config.yaml
num_key_value_heads: 6
norm_eps: 1e-05
attn_scale: 0.125
init_std_o: 0.0
weight_decay: 0.16
decay_fraction: 0.767
dataset: "wikipedia_en"
Each number is 128 + 24 x the weight over its row's rms, rounded and kept within 0 to 255. Layers, rows and columns count from 0. Numbers have three digits each. The size before them is the row's rms in percent of the matrix's.

# layer 7 MLP up, 1024x384, rms 0.0499, rows 272-320, columns 192-287
092:136110141075112141102142125112110152106095176156166144110132130111119106115072114094175132105164146161154106136132079129140074144107099154120138130144111140153137126111128131142122112146138097132121142106093113145098094107136126154152105098154083155110117124143158108108174093152141091124
099:115077085110130133136149153106112153124118093138138088119147113124120150115141146144127120095170110100084146127144091137086128122125166150126130153119105165063126141107096136122169075136145161097087130147177126126112125132119148162157154102143118102113132156102113101135143104113133139129
109:118131141112095133193182109168127143133115114149149112079113101119115089113111157116145103122096091114117096108121102147118152161166121127125121112147118171132157116129137129134150118123079161102128126151157127110123077171137119129110120108115137169117155095114128138090105092081104165143
101:088147176158163122153113146124130101149126096178119078083118096134093112093128157100061158145099146058130151164168170127139121145119128144115112117135117122127155142116108131143104115132132119159138119131111130132116171105139124122080128127100093095111151114098141100132133084102181184104
099:139138142127164093100099147116125144162151129145140121115135122101103102134119141166093104128126153138122126081150131152120140143154136142142124131136142124146180167121191178101094160117150164118128100077152158104117147101069110128150142113122141105127146130165136165107131125119120111099
103:113127154087122141158095159164122151110142103140153128137114102120090094139131143127109123115092117128115173155086134105124149110123124166116114090139171111105101130172093137115124134125117124134142152086132166143079079137099112131095096124143112154093142136124149175120125162134152101116
101:165110177127134097118101187140161140109117112111056141139089135167090115125107106130150120118134126137133142149106140148138145092123111123136115129164128108145169093111092102083162139144150127127102129104128171175147131115121122130173123139134120132117111109151106138143115146148123139108
100:117118151173145141141130117123172165127143134160140158157129117075122127162111105127117124156167139079092129084105098089131136135098101078094123134145109156137107146141132089176143141135113106130131212100147175106112068125125134138113098156151110114129138108119120133129142133143122125088
096:090120152136156132128171122100109082080115155153136113139116144103137116106148165130145091084094160135139129128092147122137097117117113098133147135174100150126176123139126112106153123140110123129106110142122153140117145131142115144109148113082128140174113127151157139142168130081180134115
103:155116093167166131101126148106122152126152151141094112169169157104129143179126126125117082114132137119076160141145131116145126135132140127166134124149136134141124120118113122092074106127136115154092093112102136127125096100137156126095127153144113107121167197144131149130103095156146162150
095:139117155144124069113131099113082113125118090106165164099149146129115103137128124137134085124080136115129104188126177144138095116140156147138108144126145092123094125126135094140120112152131129138105115093127144150110130180095108110073114079142135110157159084088163137135088124117079204127
102:112142115081159131105086134145074118103145162102119108169150122149146081106155146125158090094093138119154142099118180101157154145114115124086153149126159142139128145176131103129101120117077146162123159155122102122137116100099112106161154118132110098106115128146089143129152143116103140126
101:127142141101132114117102099158130141128102149087140096161146139130145130147116159092097120171113185182108121139135144061129132121123144139160103116114175150123053100177103099122095120122162170168127103139140145091127143157125150135137107150074089151154165114115117141143137153113143109103
105:177118138117138122142136186161136101121081163109112184099156139114127165096132094121107093128137119137137102120153133127086100114159086160121124164158126059108088131113122137094092129139106069151113174115153135134135111131107139129105153109123142143147159091144150143120108118125150155099
105:127105148119175119128109145137150085130141082130121127146094102161115135158107107154115146145107126138104103122146116098165130103110136143115123145121133121121152132091142120124079131130142100141107128103127110149110186158153133153126111148134162158101127099146147100127135125101085099117
109:113133107143176098108139075118095107135141147106110121153124120121138153103121141137098129125133094124081086146075156140113123100145140110157134120122119122103125116130134154115117104039108155134145102133117137096105157134097145118117080114177131126123115161129153110114110111103110116143
103:168190108115119123153124101125191116130102158149125113124109125111118132150081130093115128133147158136112123143133139146151114079153135135098092158165137160104105127139167151188148153155129076119118150124110146159165128154090125118147115133114133122125143123136149142126100130180113129136
098:158157128122176080103119095147125156095111145134157146115131150116127117129130127138110123143148127107149121143117114078161110146124099187156107146156133190097111144138118120115124125104200123144127174131126155089130114130165103135148120133096127106124115154149140143095153152166148105112
108:127092124133112117106083068098128136143126132137088159048115154101140131113108148137127142150101147133130118130085161133118084126120129084106105151121127103149132161092083102107105083137146126118092066088139137110126126158135106127120131131145136168091139120125145133146086133071136151111
098:126123115137124127151140151092086125131150112117131125114140128146117126161111155129109121104122123102139163112141121122139112137127102122118144154117137133101111138175185163129138115132123138110161149112144123128143105121074047126132082139152133128142127112120130096128130122103109112173
093:131113127093124127081170157135125152141111120135164127125093170109158118089129128177163136144140129132137088116144152117135135121082124118160118133116147121075112100151137113147103132178160108159165164129125079095180085147157134120107111126120125069102136132135166125113087148116101119133
099:090142145145187101119136114146081150134140153086124105171132125100117108130107098133134127130118126126128122153130153151124125101142098161127147140103125123107161130096109142139120121121154118148133124151124187125109101170158103156155170128138123179183109135147123124133123115121173076152
097:063128108082165138091118116140110107115099099094132132075127147119104150113139138123084130152117140130120112120131157121101140140144126115137158129144177138155138137126131069123092090131101092124193079130133126118108154090142128174169151156082137103128126152129083105117095106107127115129
096:098147115137100103117083064102090163098164106135126154115143125128156103152161118117109111122137151077086157123131161138145115125101159117077149142145129135131116103135165128178085142129113119105162116160095113146117149098148147151144134119162121116174171148150130159104134122148133145092
092:113143173146136130156144131111135094133185148131128102175123153140045078154094100146158192117105109144131140137107115101132138138117168133120107092122144107146152124137119119126142119124140178130128151098151167123104156125097161167135172155136102120168120164112087109133124128095118106088
100:117114119153111096155126135115120119082122146122128153142158165136127158121101125171085122161149131123102121115130133123135088161143185129150143089107135121132116121136078128159116122094146153099137118128105071097113114099132128122152120123101092151171104120084159118134151117118135108135
104:093130081123150140152126142156136093100102122125145118128087156112128160143134130132100113101095115128123162126125134152089136114155110106164156132151093148144137101147135156088114079124139093140143112170105139104127136152096118137149139144175101129149098156128153130167118124155111122121
095:112082127162154149142122107098108133117144145117131104105106172088144095171126139127124130127098133131088145123092106129083099114119121142147156125098142115102171136143162167161129144103109152072148094106105149129139153147156154133105151129085100103105104125163092190116153115147155139146
105:147120120121129168130113156141160163163126124121154142135080097126127086124150125162130119143110105116118116115107131114133120140134101094116146097091166102138125104128152114136167141134139149158084184106092149128142154151129102160110120139156120149161140107094141105121104127115126121142
096:134121121141101128078145122128138143140118162166182089129126144146134115123106126140136157132201121116152137136116134085145156127120174131103135134093152099139150117169193106137198157103095117126143108127147121113167140162061083111103105136097098136103138162150130138143143139126130133144
100:124121135143155107133128136175176119125127141167103097115116156167121117072129143125184161108156142079109115143117120110084134130136081124104150107086128118163114129116103145147146124093101136107084133144068158096142148093107130161191141111141135089102150147135101070144123104140146125114
124:137141138156158125103117131150103119169127101170148133139139106103134117157155143139101127114067124070150161116116152161123097137152177146107124154136122121104105154103133081132139179126116164135141121120126144077118156136119140108131096170103119147166122140155148100107142128103152126115
100:134131126111119110144122081125147158126159126101157159172116118101103149115111157106132124084152118130124114153120119106103147107181113109123107135146151143142111147109126133106135160073093127127094117124153140125158088148108140134073128115083150131113141160127153084134110122136145116169
099:138132154102126131113131125117162164138158135128126140150128123145200163157101110122116108171166142082142113107102119146138142117159121104136142129148146163133105107109154141178105155164093158085157112183120132133136138115108142128165131114123108144156145128136092163140124130117131125127
098:120119140146167101143114140120159129147105116136129140172140137165144133128152130128136117138132150158163109123148117129153116130173102143066118173168131161155146097103130132127169124124125136136136181132126115132128134116137131153141103125115142091076087118126113112169140147135113112139
095:088112161139137145158167138099166143128141141123162085160094106121142110142177122124091128123133142134126159150125125115125139136192167102141100111097105098103118108120131119130102099139094116133115144134151154136148104147098141121090178098130127127153151167131139151166140169134182115160
105:158151173119110111176096118138136141140073115096158147122145122154155141131140106112116128131102105155126114111133164170159138107124132143159094127128082142147080097154111146112108112113092175107149121077124133131159123117105097147142131102146117131119125115134130180137112132202127161138
091:101109129076146101131143144122144143154080149095114123147145149127119082106088124088121121142108119123136111127153136119105134140124135118150165153113147116146144118092138132136139113155142139120110117101119146121163111132126145143170176125125115090100125155106126144142164114182145119145
095:112123139105174140132146143095137119129122138127101133155105151122141128116162128144136156135161103119118171123141154105144083099143128115115076160154095178127157139104115113089083125151137128101131105111093104121142163118186107101120153141169161139138107109132122132118189069120102148101
103:118134189144127109172120114148127107117114128103115141119142137139151128099129110094099108145114139112130124120084153117100122162113141150115140135155141120161134114128161122124103119143123104113109127104100161163157133117159135120160153154135074153129115125131158160124076128169122134116
104:126122149135177134121130114109124100171141181144108078154118139097153142135081097146129162113128089137122110098141155128152113098167110091140083170117142113128155115099098105124122139134097089132101096122105110136114141155121134151152152148149134142151093113114089109139150155134145099139
102:127092164100074141161104122173097116175148104120129122091131129168134148127178099152134191119124103136084096120120134159128131104132127110123121096097110097128103158142085118123107166112131131182124135124111157115144129131120079137136123138095141076091136145090109103136115144105114136162
100:098115092154098059144141117128161156097130087122172173124119123135143144107171139116149095138098115114099141121125119122184138101137117095104127074134093135139121132118132110126094120147113145133137104128110117113157079147186106167105109141097134123159121142131118163101104113101143120152
106:150092137141113128150139167126108125098150090174119146114138115110128170161131108160141098154100138141140112128139157107187073117122152143119079106159116140113160134166138130130118126131161111118075121177142147139144120161082130093125119119122115125125186178132126139128126116115124110119
103:121137075136111113121102121154146115113110133143136113140135118118130116123141137134094164134126094102114158102161118147107133118164103118095148120174154162138116088119149123128109186167158153120094140152149115109126120100121117132121088158108163128138113108096136148145068143141145137122
101:159137125124125141145134124124124154108198179171104113165154110159121080141104083133119103142118131135123105108177176142121186126158177133150119174137132139156157130153123178096181125132132159122146186106103177157152161086134148114102109112153120157156129114124148131133115128171103141079
105:172108095145128119107096159132177098149173139138100132092158143121123157135137089120150106162140141094143121157121117087117133108106106132133151124140167153155146111133103161093172120145124097119133133148103161128134095164106143153092131133145135148121147129113115121123138129129154091139
106:106149122139122137110096079117146126124123084101182095138111119142093103113168121136114142111154086128128134130088087108110155114129138116111149156092134121156124148114117133137114131154109138182102131119108129148129151114151152161085130144085123120123119122165102099103149137115109136155
101:129082132098139136144101125169091103130105164123156123108167114142133111166154140058124131101141117118105140091121133105132159096097085152145134150146172104143101161138111149151146153136101133163114141177136102130151122169096155097138114124143087104134149101138165166098144162104170089129
# layer 7 MLP down (transposed), 1024x384, rms 0.0458, rows 272-319, columns 192-287
098:165126129141129099154155078111178141140131132149153117125115115097155089090134074141130146166129164121129137107127195142124103101129092121113140146119110106113138125125115123105135160128115136105175120151141099148172136148129153125099122156161115115115079127089099128144146134129132129100
103:153131093150136090132142123090124119141166126086144140126145142153157100101152128140117134122129153146124169135119138117140147142110123148153120111140140084154125157097137132098084158106147131091164107099178146155112115131146118130136121124168084129139175118162133193135099155106141113134
107:129070124129132136173142142140080093104130116154126112113130091108092179091152105127169161134123106126097082099070119145083165140122105167092113120126129123103130144147146176141127159133109114080105166132136140110141123130121104160161148138097139097126135121124134162168090087115135152145
092:098154129113147148119148131140120137081094153131112150098161125156135157121124084123129113131147141095129149149127135135137145071099102151142151143123148122137124095133138102139150114120140134107097171106156122128159090170136105121137162100101116076106148135181099119104134128124121153143
095:119172146119110129158158122085108113139092098148161131130137144153109120122144119127127184128135136185176117152134102149116126132141118125119119120126125132117123153143132099145142119113131130138090120149115094080113122154152121108071096122122129120146126131109123148149147205126146103106
107:120139135112177120136140135177117125134105089123114146129166154097086137172147122097127096125137111109175182108120113164108104132136093142148146117106113120140127118149141104149131092124165127109101123111135118091121143117130110147157150084146174096131113114171140118119136127101116108110
102:107144121096134115108157131118147133149108115144090125158150127117149136053142138137144145141153114075160154141133109090121133145102106124118131142113114124176096109112104155133154119151113121071127105124139129139116122084115129090130131138158157109131089116095175124157154121126140133135
102:128131105156150107138115127137159185115095137112115136164077107117113135075129135169107130100144128093132114135092113118169115193146136135154084133140098175166118163103139110111154160115165121166150144161115151111146046127146115126100092081107113156101130124075147129136153127134082102139
093:098136074167118146156120120094133146096108136134119124137114121109132144119101157130140143147158154142131143126155109129094108146147119165114122157103133162108164161108149126163117108134137145093157143155168120133148111128085148118170120122132143117128164167134120126097152120126190160066
105:159108111132141117088113147071081157150144132153155158113148160142096138110158115098126101119123175157140080083155113158143128086116136145120179158121122170137111132089136116128102142126195137110128127142139144079134152111139129119107150148166142123149127140128064138135155118150139140094
098:153099146126120129109189129125159134122101204168115117149150187097115182122083141145094147142141138134117162138129101151088106153127140172148119154129114110125136080112107148126127138120130130108112115143099144107052150112135137102169147149109126109121118084098103143141147088137164099103
103:135137138146090161114163126153127113115121133194140106134140116132119156098140153136170164099138126164136121116156128139111104129103127169116159110178143119115162167141117107094080085149120111164127148125124103131120137160111147142160120107130142106146150163065121155134063101126123065195
093:127124113080126097106114151088109144149105154132081102146130090127137118154158133134119111133113173151129146130163139082136170103130133132139173115121125122131113144136125110141113168133143139144130140170108079145098107111097128110151132110168106114110117174113140145117141142164158112136
103:138123137123110104132058152107123142134137130093095143112132120111117106122121180111135131095133151111091141147118151174145124108140128161148074159164121194192160157140173065089100123101107155163140116157119123134114135114149085130107127165089111123150142143167149165077089145130098179130
106:158141135116161149085151076124117172172168145155116108139119136155108145128107132120111118138143164154099114139123102170097081107135141145098129128132130116114114130156132110144147149139124127159154135132140176111176119180110112101151129106126149124130118121086128107138132146137136162137
108:121115157123131160088113092160152156184153144068101127110117116139139137145092103115129120158136137147092092112114112139127100120120121098149130129110162116137136135180121129127077110133132106138148127175154147163162153130095133142126099086126129158111149150136150127110124086130091154122
099:077110122135118135122132139141144140126177138148148147151130156099094143085136117169137102137190108146129116118162108105127144109140153141112134118121162136112116159125133126111137145104150136156097135126132135121122136127150100133174159112138128120136122130122135146106132108080135123121
100:101142127146090132125122132105154139099111132121117194109139099120102126117164101092151145084149103150096138124166126114109133177126105128164088124164138150128141135145123092094140118141125103155133089124109124117124091092134131173110093169165105129153132165099172160158158183099144103119
108:140103074101094112135125131145146096133117137157107140125144128137149130146145124139157120131075109116130138122157106121105140165098118164101148149125115191159149104094145080135110123124147121109146105133116150126089130164160073141158136167119130173105154158121143107148122111139154121092
099:099122134152117143111141119111128147105179170097125141133146120137147135122099169080124143167127152131105118132153128117181096093121134138150152116150115125123164145135143144140118106125132128087113108133120150100126132131106130132115143144172126118123121134119133143136140157101166127132
095:158087122147102111129122106132136102117085096138094109110147151134134119154110124146156098153121118111139159129143173101111174139125093089119136182106102112188141115105140097132149133112156168128123119139179149156116138160082116145136165175102149107150104112127163157135109102144177084112
100:095128156157108108130139158122186098146103164089162153164138104114143141152140086095105119143090142120156122160116101120116121136159142078123137095130108136138074151127102135077168126129135174115101147150134089135133111077142121156127165145095128118120141096095113135129094136106175143153
098:090131101133166116135142169149126134116125075116164106152134173102132145104137121107111123148132122156107108119118107095133134083160148078119077146136148138097123132121090123141106122098142129188138081192147134145129161144107112129128147145141143101161127142133145080123135130142082178100
103:098133128128152162121120163180122134115139114118148110192126153119129129168099125117123149122150116134126125096089167119142116130140136116148137096125131133067119080098067097096136162157165079112116148112112122141131162110148099132114116088163060134110069136116172150158132118074139134112
098:154169100135156099122121096106082158132146084122119123135096108116169129148118141136105137155145116136130107118112088166106130171148117140142137146164101151129153108143117121149072136147165128126171137123105132158129090134115076115103110168146139173127121128095118153119123191131129127132
099:105134129146062092129093171145112120106076095139174095094165148164119167115122127167135131155141126149143154146147172135141134136105151112130084133074123097162141091133081129163177146104116134146121108117106133149126158141107121150164128101148159160123153123160139099138101141134108134117
109:121122140096114142065151146123152183077124120164140134090139139119164128104117152159075074137132170092113137124126100129121103138125099141122139118109128106106095093098130085125110123136104118133140111117133137129096151099131142136133116123113151160178125153109115158147143145114117139088
101:139111134126102131130152137114089157114133139161160152096119125196150136100146106140188163137132145133167139139156164106138161138133086161132152135116117115141127179145139120118101078135128140124110126116160112153178138123109121095114117178076123129124081123076092145134134115138133132107
106:157146130110145153146126146158132093111125115080152117127135130124154121138178134171107149129165131150146115123138139106121038146133152155114112103156121142159129102097113135131124115067142146073096123120102114139126140180158118138148132129182130076107106109110116138151085123088107094151
095:093143099124167111107137148138114148108144129147100112098135099144105131148131093146155159124101131111160150124121097133145083145142138128115156142165104118078116155102102183126159087138117134109136125138105133128147107128141106124140123167108119131111166142092136075090152109117142133134
104:095114107099121155151095146159160125175097146100167153117117123128133135096169113137098096123136136121146117148134130158107094116145134129104096118149146106131120147125089125153165106089130132143122128161099078146115155177142127120142120162147134138140140092137142072115155153138122142117
128:125137130134143134124140136123071128102110098173152159169098140142095099140153148150122115164141136084126143095150148081123121113143154179088136124119089124153085128133179098090158142127148140128159110094108115118119149129140150141122105151092129156153144077133136117143116108091129155117
101:110106151097152155130113102144128091129169124131126101110123090122114138165144120105127126148109111095091075131142154092127111158106178137116136162146162118145115136103137109146115156148071118169111148141114128112057124098114115135118089110130126169094151085110155088127141136116141127137
102:102139132124112091120122147125154144101092150148122108171102098078139130106179075186089145112181122148140166133126124144115127129107106123150119169135115114091137123122115139157079157103062165095115125166125111163126138079164154076145126115151110125126140114149120120176087141140151126127
101:076124148161139090132138154134152135138132132117170093125130130093124105170110110082163075130150143125105140110094128118106128143134115130158135100087151115161142111098115127114092090173130104084083143141122115123130133153129166103144130145116154166146143143145104159154154167107146109104
099:121110083166114120123138093137141126140117117156120127130156151087092108139114110121149111171154157074160106109182091145144093146130126167108105104138107175116115091126108088110116103085095108137154138131124135140130116142133136116140088078152119091111102169153094130107124101120098120108
102:143144124089123118105089121115087140140101149118068129088079142142140094120092118088115074121145113134139148137117104151108122111115144124137192171164156160108100108123132108127093086127190149135105092148077111088143134150186141077145181135077143144151159122169148128119119131105129143139
093:145123145114156154132135154119151136137146115176093126141171101139161107126138135177080163090121094117135124149186140132073102079126097084136091098134136098103157124140139095126137127100080116181150122096121106158129091141121103132109137119112145150145112093139110112132090192118096130116
097:124162168138118086131083126126091156140116104134086128113128176149128117127072147087140136172152157123130156104096085143096115139147146096124131172123165175144128141126111148150143145086126144130124131175167172131174092146101157096140139134140132120100111161103136130094130125117129119128
105:121101138101151130135134148160154120164133146105118125111104142130096124143128118146149180143123078103134141139121122153149112139147130089118131133106133106111154115102141076087114119110146140116127128099133122105095119131149120126150122154141133116125157115145147115131124101101094177129
103:190131095174153139179146111135138134161130154159120114114119123107129126143138149067156158091134141142115102110141139127111110117144129136137128148141111160119155090110126152118115169127099126141106129120156142124114113114116109112152142095102134172099080141091199175129175147113125164180
100:130135170089133118110142168196141124154176090119115150162092156156094130093123122090163137119131109106127118092121117129105133120139129140122108154114100112101137143170096086137163181121157126127174152109124145123094171152188106163109159128131110119115125098123141173158127162089106086115
102:123084144128152113125124126149117129131127087126144135120107087160134141093138127117107130137101100127173147136108136121157148130097094098140120094149143116114164145139103185151120170147092134104111106104139147118139096107170076184122165131116131093162147115107177122121119101109163108138
096:128119102120111141113086161126069099133112121149116133124186109135111128123118142134135116106080134142097163121143156121125107146107119130119095112149108147128110135128162161106154111140134137185134092134159116130103117104105167129085098124119122144129087174148127153110159149148136112184
107:140100124097133124140141111111118107055119141126120107066117138156080095090174131101108140101090119139148151128082093165102058132161143142135118210138139161124120150129136125105123142138122115135170155118130124153148148117141125161126142120146111142112156120097109095155165108145110124136
096:097148122081104118112123114132155109135061105118115162112109162109094133120095134098123132109116123131114157165118148126088082134101104087101148097118126105107113096149139090155133144089131084148117107138142057135116104165087148123141168118142172108097132126143087125147166112093100152140
106:105137124136146098165090112165103150101098127114160104111127148145123130125144128139194145090117107129140136146101111140139121090114137129141155139134102131170155130149139145079163119141155150173112127099107143112148079119112088132164178149166114082117118096086153124185159095139145168119
104:117152155139137107157142141153134127078117144126119125124113146104103157134149148134096134155129123087100113149113123128124122118131118156135132122130130095101094154119126119109155162095122149098110156133101129145130141105139125160139225136131139113143128081091145121139132110097150085133
# layer 7 MLP gate, 1024x384, rms 0.0504, rows 273-320, columns 192-287
096:102127129092101151144143066113134075129091095097141121104115118157159115174140166108132148129119108145115110101107128133135131105121105099152141117090110103123173167124086119163083155141151112124151103136172119137153170130111118158131102143153140122122131126101122150138121147080153143113
098:103125154094096130142105133143050114112150134100145129153152102132097120138081114129094133099148154080146176103130111131146146116186118161152125136135126126120138117127165134158088150152140110149099109122165121166152143088133134118169148128104133133142113148140086147139097143125134153131
100:131111128156105122162093117119122145087146107141135102106140126081136121159178144113115178148119151080103103109094161169085122096111105082173122132158104154141169144106091150138129144151079139097153120126148144144126149128178112129107128125155121080144152110109135139129111136096183121086
097:137116135130150102101083122126095145148108164111122149142110105132110072098106083132134131171129121171125136123132124150142156111106120122123101148180171124118151121131150167120083156121126103146079146131135137138157137126113127139117170148128128140117122083117111121157106138158140135120
104:111126110078146124125134083135162157143165111097140119145142159133164118135149126189146136119131144138173123117128107152123117175122134131095103105115134144098085187131122142128124166117110179092145147153103143140138161137113130165087136133104116125103102108097060117141149129131155150118
102:119140112106100119186142125152081120106122162130168111130137115144158118138133089128141119126147112093124142111117162125158122089133106128141126168112165137135129139154108157160176151101102126120141146143107129140138155131152132127140152152179199124159132094105121123086140081110166153174
097:137157132134168132114134127113091179128130142117092077139155109136121109109157174130154161162129164139137101126121117130114094101137083101130196158146129086094121113151148116124119138141100139134112149148154149131161134197121120120106130106123095108083161114148112123139177136137091151121
094:114075161118094147136109123137183132093129132144158126135136130107137139116145138127124114157114139143127110107187082094131140120145097102171116124166119186117133148098131074141120131126135087132109097123140115109145123180147137127122116112117109097121107098120089130118139152115091128156
098:126146127155145148130133082128090167072137129126148117162120099123143140163117143164141178132123113124128155137129162143133136167176137103143140106142133141126108140133125166111127161134125114128153155108108132145122123113157152145085150177110144107124099120134096154163116134130208085133
098:149139143118157124120105105110169164130131110109142106120113119153103130116143094129144121122149138138140152130102159115132145137075120143166129105118148119174116089146141070101133089082079140124110095145151128103136123115108141111100167142117135133117145134143089128122137133138100165099
096:091122104088121129102151080125126147118149087127156129098130137138174116118190154163140106119109163134112139088111144136181098148121137158140137126142110157138158135120158105142121147139109123097122141179140151129105152124124083103155111091111147167152189140146093146113099078109107146167
093:102169119082135106156135104112107134135113133106142127147165155124127156141114136106131126164143138143101160131073146108130127123112117128141104127087172132175059129130114088145108133138127178094095125145142195099118142156173140131126127127109103124197125111133126144147131157080093124114
095:124144075187126131122154120135141139120090111159126147112082145141180137148114132181161130163120112145135157139114151100113119147109140092090122147071122120131127154167081145181165144107144129129135139111094112119166112084113153156160122145163124092136135151101161155187150120107141104151
103:150141109076156080113128129155093106071127125103137106127119142117167130121146148129098121138114129100155120132130108112145090119086125111115140106072172180120155153085106171112169087161105160134115110101150149151124149130117120123068166157088139112128143136128136144136154093131143101167
110:098154053146141111153126143107097120058152152097161077100151110121097138130124105164136137114140146149124148171096132133112135147155099135144155102161104116105116144126111121120112058096149145137109115094118105139156100112135117115112142146141153123111106108125105126132147117141144134114
100:125127114125161091138148110095152159140116143181062090080135074153121118125093126166120129134103118155142146137099164131128118151157111109120104121096112173156116114109146129157116155133118108125107137095147153187100182117180163136115123093084151147140094136166114142112110084103202109161
099:084158068113168129117157077128107144100129134170109160147129153150120135141158151124142140171130139149106109154103139164119169154140128145144167116125120148142100147127148151162168148144151144152118131082085122143094115108124134120104108095147113125112145072116135143139087132146138163135
101:167144101121146100138171109084132120116164135095190107142127142141116143162132139156095147162149108110104122101114138108129161092142143143097123141160178180161146147116145115100107146185172141087134117135137129175125106091120099097115169107141091120138160147131077146103129095113100141185
096:109151134149121142143109106101101148098109154069190117124132144151082093153117153164113116120133118168152119166153109120131133127155100140137138140155151128101129114163160107083149165120168160181113124104114172161119103103150121117106149135148121134146114162147123090114144149139135108133
094:156112151102162127149155115131112115103150124102159145133117139137090109146091123125152151099183156144139149130123081114122107150101161179086094128124124118153107104131147115079114106103173160096156139133132137141096164133134126122076176133137116141136107099166073116127152120177105098104
104:112129101105157122090137162129109166123150144106152114129102127126147092073094097100189116094137144157113137112111125128165170132138135140111205112112148135124157136136103135131105078134201133104117110120126115136173178112086160159129162134143116103103109145124140089173143109116135122121
101:082127098141135120103145144171112131070168092078135137106144167133110141138139145135105127142131132156129114078157075164129151147184119080140115112122114140128153132135129131118090108134163128155101106141111157144133117135133115130134141125130148103199134149124106125110085183121139165119
099:146112143103119195176144142116139121104114144113099098139136097170130115105169126157136162158124128146126135132128163126123096154123139148174138169126141119099129119127113140152125123145150155114137132140102112105116107118157101109088145123150096151140110124083137127132121148133176131096
093:180134104154158150149139089117129136177113173126122068157115133118145140126160146147168143125174112114143104114133157148126111166159128113078149079122138112124141129137151117141090106103139129115162139135099127103144167165124113106114143169126086107166099160123168124127120146145138105158
097:124174098139167144136164113109145156076158151172131115150171135145121121120081110149134126146168139162092126112142102137125103120123106140099132098205112129095071144134152135164104094143089105122098147177113129114138125126105131169137111142159088135147115156118129104147132146153116182143
100:126155148121175091129133105142122148139166115117157092096143134072114082165103143100085121166091123096100129117164173122133136197091119121131161124142150187127126170109133138182153106133138166100158148123128172156149151137133091154098128113076155148150141098146132159112156110130186094126
101:121139106167087135129129109172106136164148161150130092144156107162130113147133169132131175145117147143116146136181105094115140118174157161127104130116100139138115166116124142125118135113147134178130132134174111139124140124135111127128108104112133102139100101117191170149161111124188131158
100:132120103115131109131129126163149121127172132135144141125117141153144145138129142113117115093116134124105089139075130103096117131116202103115152139134122094142115130104141076149143133170166160144168114138144129127118113102162104125188114128107132131182122177154125113125109083090140104109
100:109111093101095102151128085181111141121133099085114127137116154104157088135127119103134125154125127124106123141057106158137122123113149109150147156094133171130174114145134114130130119077135121159152099127156143159138161112163114110132133160151125099132094142172152151122125125085122101137
104:136128151119108112188169104149074122144105119130168115095092150119131161146116127094168138094117095137126135134144079107146122109150123122108097123126137173133122100148134100107160119111140152148079163148145073169147104135151152156118112085103111122086108136168125172187146094123147118133
121:097106123139136117130098092093117152101147111157143077154116133147094160116103117180159145143164121139147100140131107131127116102158126093104111103113107119157152150101107112133097109145090164105128125084139107142166145090150133137083126114114125127133117130120120120123171100094106121131
102:127128121116112135106159060146133175140093145128146142126101178140103142133116126163147176094157113108159114113141112116141117140189059137128134116109127155125146091121159101137130105136109159083160126171175132127124147150126093133127131135094159150150106160120092100086133085115100133144
103:112134141111162109144116097177107130164122103109120141148116147091131092112107113119152116150118114120100137117112129110138137145118126135125147113167175105136122122147126111079098094114155125161175139086133111130126139143151099159127170177153123108108103168135093110150177117114127130136
094:148130120143150132164151112132142107150094099158125146120110138090140102157089086179178123192131134131120147132122102124125124145092138142165083124113116093137171127134084160120114171109133097122125154140166124131140121146117106141153124138151123102111151170108101123113144113128139129136
094:101150045113101123109143116125147132105170145081117137106092096121114134106131118169158143106101118169189086119139145120143074157122116113109137163134108168103119136097132124152146145105126196131136121107111121103137095148113141109120133110120122092100145149115146156137142115113110120098
100:112178094136114082108120079130160096080132156097121106169148157127142075158122144168170133147108135169137132103146128143134135147161141142118094177082080129111142123086109113112151135130154144103121103161131111148173137142126108128125124132146111094139067132131121126127162127135151114149
098:121104143113159121134119099131143154111092143093106171089157179142151096108149129111131139165098103139147138133138125138162135112148087126103126146139162147144153154079096122132117072088165116109104094141147119153105138144125125102102124150087161143148145130140111119154127115150167148134
095:111127176123129138149092158175113137118108139105115131143121120139160155158158070127122106163175118135134092118139200130136133140146108132100106126135085132158149135125128084162123129127110124138153131084096181142136136168126109146142141119084117112154120169105111132132103116157172106144
106:163119113141098165143163131077086100098101139102115100160135132116128108104104116112156143157140141181150061131138123099171115158125167109151133096099161131083125107112080124140094113142137166086080096143157176107134129125144170121084131121096086129103109155125108151101132115092077148113
101:131092140116133157110099096108112119173150165141159090136057186072152128099101148154128151132120114128175121103109128109173138124088143114155119114099116145127129182111109114116116115129126115100093107155149126188171170127155127177108144150112163113134142126103076104127128094113149113123
096:148143117141117120186126120137099141125158079117143131099137139148201112152183125121166140129067104080124136158132128115094148160103103128159112116066131111135138111105145102124093121135116132128114085156129121130113126121158163157116119141036146097126123156150126145064116144090141154133
092:149125112167126124142143149111165108140098082161131185104112129112130149113170154147127125116127132099132131080130140106111152111069145138107132141117113139158135099135132159091151073101106108139085108062141145151122111090133134102141102123111124114108128106141094173103122106127112170117
107:122137131118154113127151078135127153127140115122151136121094122119141105150116141146142141130153179134122107129109146123099115136113127127166121116177133132123125144104114133129140151094118116102154082106135142119142088132134133140099132102150142132090083088092080101125170113138131160124
104:116148124117099151110121126128086144142121135150120081127111161120155130118144122178113156096094153104186167149134114075137116154145137113162117145150162118102152139152128111114126113101137113111128121088121138178152127131120107191135133148118123142120095142187156154151118119152110094132
116:184139126187107109157140097098140135144155143160139136141137141141151125079170097132129114164144128128152102117095130125112123124130127143178131146157120169166152148151136138086131105132110152096158151104101138145120127076156127144113122157116090131169123133107130122144090102127138127113
100:105152131132134133131157146127168131157160086111104108103132140125086112126125130143151152143109108145111164156140152171109138129117102088158099138119156123106130135116095100147099127154100145121146114129117124158107121145173102146168167101140153134185106108112099109148126073093154110163
092:103151081140111091144156103124136101143136127151141174150119123135094160131120175147123149174120164121083129152107132107106162148131138126129106107156112104128163135125089126084089168110148144068115096125121154174123137117147138154152120145089134105121119129100099155091110087117194099148
103:115161105122115127143183175127142183143116142149124084128126160124125139108093119117143088093154147114110115182092173116113170104157148106116184097143122122105138148134144097111150127162142134156156127137126120128148124122183115125142109074133151101116089147172129154106138149117143122115